Weights of a small GPT-style language model, trained from scratch on English Wikipedia: 8 heads of 64.
Each number is 128 + 32 x the weight over its row's rms, rounded and kept within 0 to 255. Layers, rows and columns count from 0. Numbers have three digits each. The size before them is the row's rms in percent of the matrix's.

# layer 3 MLP up, 2048x512, rms 0.0541, rows 1457-1563, columns 192-255
104:143148199098120156039139133130141087112171117104110131096130118114156205125099150128139098139149131111164086111196081099162117153099100113129218156107166117113167099116103097093180108130130146
095:180084145150150124128137206151085116076099126091126106125135146210172098240087115109159117121128165177162109123093036115128129047091161129157174087132125090131161067110158099134120127142113155
100:127098074094145145151094126094156162159099134126143167092165116135167115075142137167148107135124136121101151181132129063161128161116144172166134107085158154128144164143140149108106116071109122
098:143165100073153196126111166146163121124098093138135145126147120120120169108158157103189156101126159171096122138134108172095111105104096171081158174132101100092103146123182076143120098095121156
106:128152082116172140117101081163096103141114097114140089071133169123105075131192109106091104196128079079070126103074067132185123094130128164113142129193153122068122159150196169052122170184133168
103:135130121179130079100071135124069117117166112153155162115099092119156054133169123181199132157134121146161141153163138158131101179091075074113115131137163064082153122170100147096205107136114153
100:078070121159105143083151152108151090067111080134103153137106138135126162123193139143111177149096156095141127150148131143156093182160115119088103117146120108136127169173109155129131132119143110
085:144144119102143119146179123056167125103132091155146142113109162058190103181155138077121163145151138156167162134043138152106083069121120136162097101094164199167125111090128185121150116129095096
107:051157139137116102098123146084172066134150123120135188131056120150159137174140090148135154105188095151111157109132157093150115184174114080159147105123160135106133160118160122116096124081111106
105:164139059147097103117147125113137109154088111143117174178174085136144131186109079156116168090140076075100146143137137128097107131103102138132089153153154108107125106127031138134136180124108214
102:104110141105145077103120149117162154135103170115124156144157117179151158069131111152162094186117072164152148130078141074121091145137102096147156109082178159061167135093087155117100164116108187
101:110109125156190150111114146148223133111057206132146116139130098122134101110141147076140138162119118080085101120129075144141128077117141175094126166149065075124159120098194088089116108131159127
077:165194108122171107135117158093165142103160101158153124068106086080124124162141181105125183096169106160091198134173146080099088111119137127131147171132126116072090060113165115099194169143141130
091:155091136082098065135141149126173081108122108091148088081155135138174161144090096067141156147172064160139068181121140158123177179112133079168105146129113105119154121106111096155131143136128111
076:186093114141110133159153195127129108142083124129108159153063106127114139146143068188120104125036119104109151131160124123149176133094124185121131151077123143123109067080137139135115151128175081
106:150098090118130117114132138156072139108150107160097123157069120074094197088129086134148111121107178124153164085125107179181145166087159128162108126148114179072134071150115121162136126135170151
099:101177140143182053127102082120118114185152138162080152136144149110098128089147148074187166141083158129081093131121094131140117098137188196146133109095149110119144126127108159159135140170146095
098:120161123129148154114119086115163136098138183111155167159086120143048104102132112157189081119105138107135142091118152202080146107068095075141149081102097116134143127134083089083080122146102143
103:144171139134123049096132138114135080130122121143131109133151142166089095128163140071155071117125110073156138163169172128183058170129100125075092152159162163175177148124124169122113122072082113
076:119092099140177134198113144142166079161093110144063137166080103089123116135135129191138137217099174162162167098164096115050178154126086116155076125202115195133105080106138134154118215107156133
109:122182121171088095097147086186121134131079077147124130101155124149165054140111090118104078175059133081120167131098098105095119129069164082114076103149085118189125119138120107103091148159123173
084:159185142094181131133135117109104063176127148179116123067125147103112106091224104129115170140133117118140151141133140148134121108120093180152120127065128176079100158142157109132138176089167060
093:164120128117121093126118093113119073097113118100149112133109084147058201140139088100141196111174156124172095171091093130161142085189132138144141117099137147111076098124109161104115158158118078
099:142090102150122098101162094167165169127124123096113093098119105126046137225121140143136089157186067184133182158131136107135119180090152099090152126178067123172135130140092106189169155141090190
103:130110149070088129124117139152142090150206125184137079134107136135148096159144150141086182128214193130140137140133180146110155117133159142084125148172099090129080172128119129140158128117084147
090:133141081177128153131124100166134089108139118112113155137130195150155072156103121162173212137148108132091119120135157095114148093141135139082110117154183060147176118164185131098122148109182138
103:121140120141122124058134097112125097115162146104102125093204148125137108160157130111182126098136101193130144213124158143162138167116136156154141156178152138089162101157185050133112149178112161
106:159143081124143132074078099071086066175121032125122159120098128143084147097131046175134140122135112143063138129127119156159090155133187078199151116123059101128188143138141087104116107136096124
101:141150165151074099136124124163069078097143104113133108120138123166153116171121142139143134162181161127086092097177142134112102164075099104096130126154173109105140181131117126137108093066112175
100:136150107148147120095126053117070153107101128116154077163144133095137052093123167130129111124096132115088117140136125066084104151101138137098130127134145168133079088166152115115112166168115178
101:081102119065102160069127130164080095072141135120145126105074140191110167110119099207100164148181179179169107097130148132150132116182111139098104147070137124112103160065143147157142162111165167
102:162123135141128103139187108108102143147140132113116175133137063105145127146174098149118030165089179123155166148105194160180169113139198105170101091114192089045153089116135142141094141157112118
070:176078121140074133130103100160082134132127103154158169137121136114183092153110112145136133114175159126101030114119097110100112114121167135113119071095134149107157049130148147135144077129118169
106:124122135098122173180127128159116128233117103128121183156134125101099123121047151168135099127202110164229132080047071168160091117106157120118141098138075184083158092134136183150134150141094140
110:086124107131106166133126146183159140175126089078101145088056090183106158099145113100104176167192157154122154139115129106157112106146176126129154111124134139190121109120119163138086060166112101
105:143183104166134104098136174098115089083127069168137158122087109174107131132107184071107157098150170152128063134156125071123089125146163117141110141113138167178107115193134147107120109188155130
103:115122138099191178160158131191096186119117105096178165091066171110136068141147153202152116086172108125173181158162162134115155105148103165120193143100159166116064117137141171135123117147087157
074:118135132122056102161122145150210111155146163131120123130125145099176147170173115079103128144206135106144140108135126149115080161071105119117160106122137093124108116099153094107133069181191163
105:133133160164125115162168095137172128154136107129143155121170079099107096122178223163131143177056128123095098168173082143070157169098131127168138137069120118102117094144126120086125140101117116
098:161142160122185144104158110122119140072086114204159099129155153170103145172133148123112128128147193253059152167130135109096121110118110156123141118095128080234108118149145160186084109146132153
109:144097134118206083089132128156185097095159091114108094133106140173115180177155138136166147134134100162104107180187149160125105119067134144133112150123163100040123169186100139158113141124172143
098:110150170107147166145080163093111193073105140118121107160101141103202153151092091132124075143098141103163093142125102117138199152150150121074143118185156129174088171141145171165145086142128148
079:145131195118110083174100131172126135104108108150163122142128122153161149159170104093086154133142112107171078097099090115137115118098168119068159122105133111120153085083091112113115130091190107
101:127086071153141132075111170102150161098127140096112124136156105099145155142155103081151166170110135060111069145116157167136134176120133077096110148052145141119154192144103166123135153160148101
103:163135103136119132123090124122171162117128101186112150094165128163165150158138130142184125094180149205165145127122136093168109226156206159141167174160116192134141142092058072091139155099119122
099:109093200102140128144108117085088150133092134101151123141098135115129141130159120103086133098046134156084125124099172155131157113135156123149096118114118138104138072094181172119108114155100102
087:139144114065081166146149106125054123142122140118151133113125150131167107138106144131129146134141154131143130152142118090063146188079147153122134052145143138183136098136105083118122119057102121
070:120168116101144120081120112170119107173118107137105102136180170088148127146176162167175094132138176148090094146113098161125082135163115172085190118118146100123135129098171173083129091091127102
108:114181114106098142151158091061125180072133101142135135085154108170153140148155094140132120149087108084120105105163122170052153142101093171148133111149207164095108131193090148121091207104172179
102:154172064150128148079088124140138156166144119176085149108100111092143169155143175095127144116141080180143123089155095120128141153163161117138149175103104113125147131146128119074078168138205111
102:129123097168144128120111113101112075120133108127085181177150065161122132137135116146113142136096121097121120188114128094157106120085168061137086146187087114095115130066115078075083081176168150
106:156146140124182218122130146109144136099100127183114134094139048105122141082107135098186207143165129150123116199100089110115130172161175115172089157146121099126137099137076124097082107133112078
096:125143135182131109194100124196138132123138153098143108142167143161166107190089164159115123132149111099077105186162089168109090140156109142137158127100072074119166128131138170114117206147093141
103:105133085097105161134130094071156085150114194142116087069104120233149144163156111098108138120160180125143117083129125139103146140059127117154101174128115184118125133138123157132167169091131141
106:104141112127133135093137193121115083078148097163113130155102142167136082192148159113127135144146187149126159052129099112065134168077205185080093070155128069126125117190147173120125118079123057
105:160165159158174094146164064125058173127097122091133125092101068139129145137084072135085146152141123088151205122135076122142099133091137141096056127138136108110158170161085155116157095111147135
109:156133133187128108129081184079172132132139181149120065141112090149091091077151134125096192152171155150094158186117197121159130102135125103129121115107078064150171127094139153132141122108126116
102:140156168134172124118126124119115090161053184112088074177191130064170080146066113193172107153127095112157145082162104085162134124098154134096188118152111062090141127198185173108208159124117112
098:084128099059132145103072170126157133140117115142147132123171135148134102107156138184161102111086113177153109131071098094145165126082131127154116114124156162107143175122141173114188155117133092
075:145106173162152120083084135143095102102091102144113170127171139150094121134113124113101122094086153109133165114149138098119191150145124078174084141106146177109119113162118127068142142199157122
106:145145093095160128100118154126107083148142149187097104132102200144185077178151090124144128109203160079155128081137104094159123129104139150151144111145220128121147134128086105107176082160162165
109:148143123057142143150130170142164126126113161142110121119148191090140078149072170150159121119092160121146129124115152131120113120150138129141094178103130084164078091100143130074109160128076114
098:149125140115138200098097059135069118136077099155113132116096113139138086125115108099149185080145129187094150135207104148081164128062040083119186122140076132119155115151110100085142117189097144
096:107110084102130143123110096132099182158079149112101157136118115112141126165110095119122152160123196107080121146176122100087243103134092119159148150134128136162065175091105111153149119086172159
092:166078127083132161129061095154153130094156124148108159163142157110147110110092182153132149072206124142089079125154093155204129102111120102073108156143156181164125126108122127107130116083093156
104:106114113145112164176104090146149111092077108168110115142142117185190125151107136089094136099141097136125101129124151135133166108093110118122102102143140108082088141129130163140168074148105113
103:142155171113153139084077137169145082095159122136145073083128065153255126082105143156112169119099133125133159177126090156128074099078126088177140088116147121180108108155067140071116084077065097
080:073094124128177106225156151117094124159124158129035214136089148165107149140091128162103143143115147117068105130164227059115089140110159134192135093181171125153147110172120141184086134108096119
103:100094085195205166085138095126163155124143084130120212128096134131090140135145110193142143151121110149136212149140161120122163158111094170158066135108127149171096182144116127143132140112146130
096:117123090166147097112108160068087105091082138122042148140134151114135102126141154099086137081108114131128095133157144117111087131197134191156169084173102084121083094121104119156150105102172137
091:132126091142165169093094083143130088149153158115158195156120175107119154166122106136155144126093170110089148115120161099157134047102144106121105099144161098111151108120165124107077194054186177
102:165135118166139172188102071120124103129128053116144089205113118188126113135147133148099179129130200145108148136140101123104126088189120061129173101155130122083145103121155130169159103144088141
105:170125163140043157135145148121083115103148133111072147146119174131128168122168127122155108149126173180086115102108141079152121115184091141117098093136104106093152140158181164132125140135081188
083:173115100167152111136140088150125092083126137190127163091173108078106152134129105152129114139220110084162194173101130152117118131129093180148163151124154143154094111102127167119116177132136145
067:105074142140153084190113098129070103095120147168126120101126119120115170046085085100139140120165140104182120131129158098157093076185185152104123145167159158146102154090123095050106188144107103
102:101158110168197078069127100135068171106123143101163121190210125100145101203196153159177105142157104173124137097133145068131163075093160078129115125165137168130110143090170152158074158120110154
097:076138121140156110094045127123126122129164152193114126201131086106118128130080119108067127102134074146116097199112089154156096168065087103100151087145101144186202132187134130145103123176146068
114:117193119112157162141160098150077072147084075146131123129138134103167154094135106121098101140130139141167087127099129125153114093102166130126152161193085138112071150147173150127070143131147123
069:129192113163124170134141178144164148156096097136041130155117131107155083121124152157148078156148165139097117144120091144100071079146084136062115190155148155134125122102124111152130147100133100
110:107118140133143174108111171127166177088129099099128133102151133159153116117092169079087202141088069046127133173198103119153166092137116108108146093142119177156171139146093115129122194138126175
105:159114149128139144089110073185126137114128123137126115176090117140114128103136171156137079184069135135153123141158211134133135136141134064153157104110202124083169104113137145091108159117170172
105:123115111187159090090146099135119162160074118138109135133107084148070181170127092141068065155147173135169137085147118155161150093138087132108126154134145150146135078119139135132093117130136122
098:114155100046117151085136149088149097167161125120110139159136167154151122171039150073098119140142096111119087196062150134124175160152142120107195118088118042132097070145133112144172135073118165
074:098112097120080139176143208191216112156140227152089128104139161132187100137130119152094095124171163120101168135130167131148148102168120132086119162069191139170116134096103158142083162182112112
093:157146159132103144115095093151141103129147110155135208123126115152147140189136079120095112109128142118147166112210117117153136062104162146168099124198148090119112090048114098181093107193162123
103:152165123061150171147121152148159114099084145077109106122085164119088098107192136124097103121116161143112081144194082113111154115105120154106124089096087157152152077120151126106115132154103129
088:174109133121120112149097099136149115099214121151143100125191126144148169126127125100086145152133190226108166107162139094087174111162193119155118168147175154149095119120100128109121162091133112
079:179119066123115142199189104099114146066088097155098165143123156159097149150142110128093142108161151131154100115136071146086085180217199154141157216139140102103123163059116109115125151119145130
102:162137143149160073150100165162154151145140092106159200162123135139088157135147117080144137117121135171149146170112129074134082125158170168174144120124109213074166125099142114148090115109132152
071:104099162120142105149145120067121140116137147139125204153096106111127157160133111126128103122127106090172137119147169147136166191155115130169132195134069090108104143091158093069184159138122097
101:122110136083169092145150199135187206126045161161141136130135172100197111158110149097154100098128130147116083144218158113117128127083091104147116128137178176129119181134181132134136125148151176
074:141166134119095120074126121099121150127124114137117113135119182166141173076059134138067099073150126114151115092163154130081076140174178120154114113157135157099090114127132076065082074122141082
101:188088099160115138141190136188185083139099177148131146175130139156101157137143100108136131138065135151130075133141062082157135131111114187085133127106162162124078118139185115117083114134134171
092:148057135147146146130158095143102146167164133158155129080092123064110084133175129134161110195142175196127106143132129203122126151128147136138106112145120095102126163110145174125115082122117110
101:142152099110125141141132137087163089166146156118142123135060116094124150170110045132149194164122131145129055071120144103124117127101089107082070106087136166069104076105154163145103096143164116
109:132111109088126164100106172174081120152142137168123106172109127168097124105108125219164143144123160132079092141113143120148163079116130121135165121123117113146123181128123160152102133156094129
111:104158099092055131118110107139151141126091187120113117201135095122108085066181122128103160145151093162180143137121110049127112117089113092090103103183151099121117160167144100061136110103051147
100:107133126107084144116157143136154102132079105110109097143106167148108111148077068098126102114129129163158140192150131075096121112088142088164110129105145146107164129160188097122196088105088175
076:163135131122131116175122171158118132150130152143123167080103113141127147137131134112110178085056099100129169140154152115147113169132123099175156106135084141092136139114123148166127159111106126
100:099133076111169131154117172140196123134152150166139108155137092183094113151122115120073100136150188165090134142128108119144156146079108106139088102132097130110120157155099106151060111123104122
084:158075115122144139119142195130078188117087115115160097094132117152094162192134125129107101145156180165147134122078111152164158156126089147129144187125143099103130138127100145083122138081089138
105:108080159073139132082156078097104025131142141112160167093131101115128104143135116108151057144123155106127176141104143127159147137115149152094136162142168149127154151175115173151136115102144097
087:175126134145204114103150088181171084125133139133176106201085110187072106101129131161127123144110024143115123155165068143145157121102142195076180152101030132124145098144133099119118149130136087
073:161113153154130174114088151133162132162103155135089164178106123174144113139110150131136137133075095125126086085122128134095220169106109128123119100090153118093111063130133101135158144119173092
092:105099140096116202100155144094109084109115131123102120184223096145123145122113171138054126156187121073100086102074147052158129124143065137169116088136153130054149093160118137131149187150118087
103:134157048113127098129127129098082126109172145086108131161117133130130130106115147175050174156204143161110081074138140113090114119135111147100094132131118084087124115123143140106129101123134155
100:150125149109206107093120135107161134067104121151117120156147093171155087169144107140121180083150079133147080183130134120138118150135154116127107118158121120113084144200106163195123155116168131
# layer 3 MLP down (transposed), 2048x512, rms 0.0755, rows 1457-1563, columns 192-255
097:138120154141200130095038154119147174086102108113140104151154059176127073130101123149167142107132185144203107086099129142166145136190102142167075133114100131137159181152181062068117150095127102
099:116135081153122129108107154118175201078140151135193163095154124152098116148115143116069136125151162132170117121073088081111160123139184173118106082106097124038111112120147082164114091129110101
101:135100073161098123089092082107152117094128127139123157109136102175131083133186098088162105098139049122147135221063158116144081111105135142125155138127152107076164124146118138168144125122038135
104:101127124187159074120104137097162069114132136154129140149076143093071111131145099098105113106140115119137137130157173084098145137121177135119096205140124181099145077088117118115072112157111115
103:126089106129078113123214108145108112044119139162112059152049112149095149137142091134111150136161104098153138072130112141183141182096094080143170127103167131121114155101146086161147139141156133
097:075123084075114068107108155144109133117141175166139163100127122135115110152107118157101158176175154139166094131145058189137119146114152132134139179156165102132125125101151140121255102164127130
097:151099133078119090154088121121083099154124120112125141144097170092190163189144081173143079121137166108151125132130134185098109166170154161117143139148187124079116122122081133155177138096119177
084:140127086121113104139152151119118113120105144125106102132204088201158120084127200131152135098169153118114107195106162040172086086120116120114149143136086126167105093074162116160091127099093131
109:077092113162130103138082098082105135094100129125120122088120123168140130174075094166116194112114124124094139147108168096142072111135103135170173111098103099127116140163150137085050109147169152
106:054142211125118059063120146071118101105127141113123098148052073121114119166125129119148081133100133135125139130109093113066127063089138168101098114089114156151078094107096153113056128080112203
098:140137125114120162134157123178116154179166090145124156102139131163080118155169139195100090089180109130099155119088126115112161086115096086180084159119123086086127144179110092108111101154192128
096:116188150128143099085183134107145138143140159218168148074148115172116100153147162132194118097132187138125153146111123076130128100130129136132141138070090159133138153125175113158217088091157145
081:135139164091136103074095073070167151163094104145151193120153131100112140132120115123198104108072186047161056118091095206138176097116132117148135113134106121143160112174124104144138187136116116
090:190111125116052131129157124124118098158120156130167188139113124112099113114125186135099094159108151083145107118159137051098104126168155141100132191143064119113138087119116075099132102126170159
079:101137088123157172115118103144119078139151108164121171153150142131121092190162144113136067112097175208095153175083106142155165136128160103151126082093116177089186083091093138204133113165107148
105:147124149061071120143090109130133133121181119100077133129124118148146133151076120163078170120137152154103158117122174168096141048181080172110081063145112141111057126143118127120168138105170134
094:154069139121127135110115064066150162139120076112108093221184139113164111126128147135152147117022098151102131123111102066138113156119145149164202094123080171168122127148114112098127159123141114
101:072083131141162094052160155117134075127160134178097135066206115125134130064144197096092134146091141158126157173142098061065132124123059114121114077148149136108135139120129200077134151110142133
100:144167155101139119146161129178191105127106067186122122141076160184150102176204160166137103050100085125110097081131193108146138119078092083151111135125125138137125147157151208157137135102135158
089:075126159069122072085119176165131087115164102145153113086189126150102144171084129095117130096191086132149095134130173118108179162147110104147147151116094184134104078140098090123105075156120087
105:128129147135120049104149141166090065112091178163147123044143161154126150100165081137118089135107155170079151145133146115115077110085133154105174125133102155136102191135164104108117063088132160
091:122123052166112135187099097106172130113129134095143081096156105118091139141091137116117118202124152067121128125152153168097092074090142068090133202106126106091117181129157110117083142098131154
093:129131108126109132220124089080084106178088129156156126118057118185135131078206130143106082096083117113138093140176144101107107170101130133132142158177106133110112098158152126123132147071133129
097:162148127174111107157150126161154126154143080102154124174167090128096127134068139117115076139107122139134118150134110121145132176141182084093139167094098150180132170144139129053176092061099157
091:152152198105127137160101044078120122143080179097132154103011106154104153144146150146176102145177152136091133129142164178117118126106087134143118122129130098139094144112173090122142107118126174
093:154138129162161125118148132146161158118105068074111059084179155166087093104107136120117156043118139127097129097149082152125155081138131136181079112077124151077155092112183161131103063112193143
092:100154060164122117123102109179139121127050124141188075098139160114099099199135115097073099104119101110152168165116088139134108098136152186131126143071117167131077182063076111080110112100071152
099:171150091137132137160140202155111121150094133153098130093169160034122181079136045128113110081200121088101165117074126156099112115167111128187186112102067141130114131113174139128063139112044174
093:120180128090129129133100123093171132164148128148131180088080137111101124093143119132174171146121151101139082110116095156159060117144111138184159144123121148049083165112082084132135116137090154
110:085103138099119164147126110113101135117126122096105136144139071116151122109141055116088150132118090112105079069175233123163129104122100129078083129119069198147144069064125073136148168105142121
114:159119118165119124085148148164153146112090112083128184132119167101092115158035119111071164116152148146095123107106111138155135145127111072143114108046106175119107111064121153179169138135174168
096:146093130125144116135160139112137141104100063010133181102078080112146041141150096245116080141124137133119165143129105116151160132109119066162137156113178147153112127110068076129147102157162122
084:106151118170129114095097112112147136060159076086103098174204154123180216105090168156188130162072147101146123088100058097138157128180146184090115091168172105093109095194095118168158105178153208
102:142152122095087119125124150167095101131097126138104087126100105156192108123105169085140065120173085138143095089132097124131136151084096093103156160127077082086130090129127110153149142126050142
102:160127167084084139081138093157171216108183156182101154196146141144132122114121160128085136119102125144119144121093117171125125121162160137138149116130115070128089166102115119082101157144126100
098:146154115106110098104164099036077154163127122138152142087101102152147138119044123030124142084158087138113073117147142106070138117116153148117139051083141113174169163137102115132100138123170099
112:139065100202096154117151167121119147098095170151100153129093069127150092125139121122140126123094091167145109154119200151136152128121127170128125127145192097163133111111149112085078063151165099
080:085171087121136125136106122119144072126072122159149166118202124116165124127172113062161138131164103155141178136109080167133111143137080130105209094127104142172114122148137110167144076216117087
096:141109127083138135128135120141133072134041105160151095134124171107135087099188116077158114167171132128138053152094173121125138110087154105132132106091120104150129131110125128069097132107102188
102:146115115149129141092082152132148189154127170083119166109213115171084072117055117148110124077105157114092065097074132101120188121105118149079106165128091068143104090124139144166108126071141112
113:131092106097136127093130125120123068083136173149111138150114155182120115140126127127102151116185099098133149145137137145152130136091061113157132141130181132161128143146096143169088099114133134
102:127126138130093135166075161087129168096118086104136136162161086186099151158092113134132145145022120180133154108095160119110124102178104152070116113140168145133097195160162129106132082105085178
090:031142151095162163126089136153145075085159195115202123117094140092168065096136156089095093166080140125126105106055153141149082132102152137089168158031156158135136098157102063111152128092167106
097:154162098137115047114113085097148185120064104097111194085158170123124113072106085145113096104122131091157101103068097074116161138079125099124095168146082146139078152099122183165090131104174100
091:189187144133094136122173128140153131145153117168138071126154104150203186136165166058143102107152105147186144132129141125146115126122144121152159128138158128115178139149113131098107077173094096
101:052117130175107138098106119144148144176080125145170093133120103180067127132130174168161112119156100112135127087169135104128126134088128075117095070133138080162114100103160149116136163133147067
105:125158090060156176104134182174104152080166162160150113137163175164093151184201121152147164163092132141140202080142173111115128137067163167146110079125103133061185162175120133114166120138111109
085:106125150118162170098119058118162121151166146146172134109155122176099140108148113149178111070095151174139129133122059118078142121126112098178130152118122099122113144202135150083195082175100083
098:021086098108124174088125160126161098104099146137157167171203129119133121146157072118140122147154158142112113081158133116083123084124109103143132117114199137197152118133091086109131148099158139
096:103145146114170197185111122107197100199079147096072113112086119125126115118143103137088137171152099145118097121138082152094177135120074118101128143059122100095155090112149142179127186175119162
108:137133105135126103135130093129160150125111152062121155100162158165051138117108187112090081192063060098094144148080157159080087172146106087104139099094152105101168130131154093115104144100083144
107:129099076105145151143122150120129119091113158106129184160133131128114038121120163082111132094100133093132154084163181159124113157127142138160132157110076164091075068163082111096147141136085104
094:189172150125105156108117113127131072072079106190141158134114161117168150192114176208156145137146154065116123159092090180095085050101120150125115135110091149150145124156125119133144166111118176
102:121108092059102071134106135087139108083136098151173107129193083073068180160130113082131114134209182177102081143099161137108109092147088158156157114117129108111138131110143124126167141106165168
103:051104091120076078156163152100129143084121187184100059189099181153116105120123149197133090158121140137113147157159113198125120183096123168053099081161116163110147155144167118176101091072110131
097:160164129175130095121111143158097121075121107130093122157151078182090077141089124116127135142146123110092133096156118150141129117081139137139176098131097117120094143114109125169085086079125039
085:131137155163142141125149149133117129124094144089172134127069130143120120130156131142167106165149129118121153125094162136079087110068132099110099121185159117108128162121134133107163133125104167
090:099108096136133165101139141141101113117157146148121075120114164142133133157092067095204113109126133139169130113131118139086139081093148151140136155147205149142131150067129146154116154122124094
102:104129138140142118125104100122074169124149162134127191145160107142092066142179125136169162054095074097138126103131155132147191144148081096119120097129062080118121127092095177148113045144094066
089:109154092130153099175130077119095111158106134088130108133203092171179154156111137106171106102141135133094103158138095134148148121133108090101134121098155138148171201128134118161153109092082143
105:083116139109106168125060206131078088067072120118118137151172110172139140130179129117093156146069130144143162103155098075131106124160182116156180101063133125224149124141146108116134102141117146
094:091136153155161144109137128150178185130185154076152111052110117075104082137067088132084092124101101084188178090170144133098166116151121196117157158087120162115136103126163157118112077122108166
097:103107143134151122118086115114161079168092151125165185093187140111084088137088120106124089117087113159127120149104105148153060115125111188157090070155124145138103152081101071154169095113160135
107:187163118157196080148117116176109097081142119114136198082242134086157064145142100148101098148161143089133086066082121121048156109087077133150091138174121109178171180111123110135187093110139164
104:191113128096115097100169089151151113092134109102123145146156144095130141133081113079135115152131141113135132042167123086107120114139154125139115121100147115129157116132110089166090118126184203
104:155064166078150145143086057120110132120096124161160059133110117186176110115129076091087130144102132117151074121147149088138164057147132163190094103092143098108137160117107206142139088113101192
094:133109136164132121136129178060167093153121133165137092159202149073115132204102091137091166128139088105117091115129138180105142173115168109138132152113034150082174172144148062136118107138084131
090:191134214108173139110134122173115123119134087136154160142217146079124097117125095126138145084103127169114106131167056078092155173090113127105131112134123112183112156130163141233088129102113099
098:161172084108155084155122143120077083161120126119064176140203106204116118150066104138161104104188133139171112124124187150123074122117159060101101182066122184085133119115102087201107156119143176
099:150169134119090115098110113114091145100160123071102077102143120155080101059118127192190094131137134132124131139124132131127152112158123170130121137106091109160140152134123136176175042132162154
087:135151119102200102157114145130151093165146116195120156123193130137104132099175122131078117154148080189152178125097174125114158131123120155135073151111131088068120120103081104123095157142108130
098:171042086064165132170127129099162167115183123145137106076126149085020129137101114130189156157120157139054133064165119085143107119113142126142135108088238081113113179169171139126098108089106123
095:150163124189088124086112139109084117126140114106133144131101105150065122118109178104107034108082140162138108123091102182124118131143150118168141137123086085106100139197165094164167160156127155
087:099098108107103109121160080091118159137076103080099162149152176170062103193074119186140161127130129106089071160138113129166138128130128156125132092139155153135179134121097180118169134116088097
076:159139155117125170103120088168190094136132154100170134105205101101127112213166098133097117176093091129109129121124054109105161183155095087158150076113084158152190111171087060121125104132128076
105:117099168138127127157109112130162135160117160150145116153140121089163115141134187139166150154093106099102131141080104136142073070079147107112117143141205140131211150147100136076112107115138117
103:155142135129128085111120093108077127100115193132105073171141121133097078106144137165089104138162116124061148174095154126195105128087144131164158125130124110128115115165097163122133106107119144
124:098103144095140114143121126141094159131066145111129090118209119110145163197125102134079084157101162100108090095097098156164094139089207096125161147114135159129201111136120123145094133102163093
079:127178123106157135170096125122181125152149091156148148052204162109116082120139174142153160080072095132127184129130044084093102158155131141170133131098135155069150132159086161163184140145082124
098:110147156186100111128135118129128180132126098087183120054206129117066137101125082123145152141184143192113103146196159117073185073143102106129156127153084145143162122126105138087145126159103142
103:135195084146136091105168124152146130120132144217147131175149150147103110124155105124139105156135109140154061147091189134167079120063139080132133160145149091136208172093177087147054105155134093
097:129141210137128079126084082104117123136108100144150112200114157134144128131088123161101079108093131104125080131094204100048117105091135138117175172142150144202144098185114158099095130150173144
098:076127108166118043149145120102115126114108136118120145110195095094076118130131131088106112134109167155111174159146105165096154156087164086127162086117121155126154108143086097098179100151170108
086:081148095111116169165157129147210078140119139121117122103174086118199141088143106115114125154099110133137126154105099153131134125163126132147154127063170211157197123149073128133123128164035165
099:144071101156132164121117185153171107178130122102143110105150120146095126123143107114185090133185146075087145141121141146097134119121094074162097120156106118161150115062119125124038127125121072
099:124126120189182117116120113116124132126163152123094159159110130116110117147157112167071172140123176083159161088148161173079139115119078156151115169086176138191128081105104080106163158106114114
090:110101131104161022104073111091145121151111125112171121091216172134115079099100161164128110204101108135147142168112147139095143133130112103130107154094106136140082120094111149039101132152110107
078:122149108139140105096075047130173158119054103152188083125121123106111148038182134104124217076134115149106128094103097089142138127163149087159108134128148098133114076126146111126139161129090130
100:094096085155138137107135085135132159126130145114146114173133139110110174038114127108101156182099137131131143127075109098163110102132101128087136126172146098107132079172173139151155091096123186
084:148115175120155140179124115128168142087156146164097164104205123141148083149175098074119193129060099134095125090114107120110125114112092137181104149113120096138141157122120161136084123110094071
101:113119159154139130145147127136128114171136129180105090175147091127150095144114082119085092156138103112154149166130116106156151160092167123126113108145088152117093100108071075082085086089119127
082:163140093100111169085122069125184140102097138121149108149170142176109152149142089162138117106124181139122126121099030108093137180088087079162160132168118150101124129170097076105145131163100137
104:147113142119148132166082152129117118135207149130131129143124104113168096167071153101141128128164138128119083106107163064067108155155148108149101074139135142159084192116115111097125116163179166
089:135146125109113137179126094148153139132067111127146168121104099148134082106093157146185126176183106115109138147145147125131101155096109167082118082149129175149144083084159103087132141133135160
098:099131097095167165075142097121186155118161181069174108110124106095125054115173088143055140162176155113103149126139164159110161154114114094114074134120114076119112122103108087125161145129140132
110:145091187088162147054085118102137158158089143113182086089198167108116119153134120163129100138115117153157108092077143172114119106141088130123157153043089146122080126140103085115171091131102160
117:147099121103083137084147100118151063104098147135076112127132120153080109107190145108123134163121127087097129131106143077138178111133114166077055064143122149090136116056156109119082148127104123
104:057125099133189124122054116150101163144151148200146181132096133103179116179137156185165060112158142087094104114138097112169136094171101189166154089125123168141123157154071098150176136130169100
079:095157120135110124103114150125124106130033137155160134149120094113112176121123109114147147125141102126116126122117098190093129113152188143120109113146102145120100176131206112156127151085110154
107:168160163113126086112185116130117157181161123131140075094195150100124078119088111095165142164114145092110116142125131150091146128159129117201095146091073142124197152175113120120129112091110126
088:106129158161140094106097097071113127092129078143052138168163138102157097106210136100102116149134138105127113160128107088100163165156143106165101105069089090116137126038060103124170071142177171
099:111147145194042115152139164067142160086070149135163125170129123130106149129172112174165077169128097129122182130104209054094156128160082083164107070098116124152139160129121107171087059131139125
082:147094120116082167113157138206132138102100147093129126132202125105093115103146111110166150087086083079159132063119118080176153135160129176068166115077180159097135102140122142107133168184152167
075:104146115081134136100169152187096111087079105181119099169174142164176125078160140134112122136138167126132109118162105143111084203120095174051142139079069175120176058166150141138118092141109139
086:123153137147100094160100169155093131156126140108128069154206103078159133086117075116113110102105100138133119134116103112098171119141145112147140074096133156185150134138131149097165125082125147
094:106085136138126121137113130137147101200114154142157088099111134123120117095130133123124103129104119126153124085159155107137120187101141125148177189189120087109143081124164138124150158115154089
100:041072093094153126079152126151119156139128126106147220140129104139121108161128105157068180125152102104138111150104220141115151154143063132167124126139167110090115126127085030148110125111117165